python train.py --num_key_value_heads=4 --head_dim=64 --hidden_act="gelu" --qk_norm=false --attn_scale=0.125 --bias="all" --learning_rate=0.000317 --beta1=0.93 --max_grad_norm=2.0 --schedule="wsd" --dataset="wikipedia_en"
Each number is 500 + 25 x the weight over the matrix's rms, rounded and kept within 0 to 999. Layers, rows and columns count from 0. Numbers have three digits each.

# layer 4 attention value, 256x224, rms 0.0493, rows 244-255, columns 168-223
506514484499514508467462521481490504508499519500501464484527551537492528486519464486472497491508488543508521510493469524521496506497567494514516504501504498491494505502
491495450531512526535488507516528481473488488502521512484495512474493524469495523465466467501503505494517537515465454528466524523482516503495516493498489521516466506496
503500503524505490477528516468518522487486491523489506496481481487506487504468527476512505468493485466527475484502495508491490521514473514513501507480505506449444494471
502486509492485515553475516542442519491502532523537492510508486495489526501477468483528514490530484454495487517486542521493493472479495536523507485494546501511507509527
514453497505509526479494476496527510520500507506518477484505470470511506496498499504509529496487534483501479494474563504540509508466506488507492467530476511479533514504
519502523496494521501487516500497510472494517484528468538514521519491496458491537493505521482523510518469481513497495549476506471499529521485511513504451518544508500496
492552502485506505488526482478474491449507501495493490499470484522492489491516486535502518490482507543510502489483506492500501519490550510540521491500496494542435488487
493514490509499515491482502533493537549512503482495486525494501507532510507513495502476522493487497507485494483484524491512482490503517477483510489495517499507522499478
479518520516491482499504536506485502527516505482486485514506478495516506493529483550519539529486515474490501505524509503468508492495519499521527503497476534496482518481
493483499483493483487520510521531495556488488483500504489468497510504485502498489509522496477495486503497498479494508487520498531511528512492513495509525504516467484483
506502478509507506488508458517495507524528481490463486502500502479499497492477533472495498503497488488527493496480539535473511506509494511471451472506511497491484493551
510462469495492489503502482495474532491506499523494511485495514532511493506466534523503504483509508503508459499449445494483530497505531483479486530495522480522518515501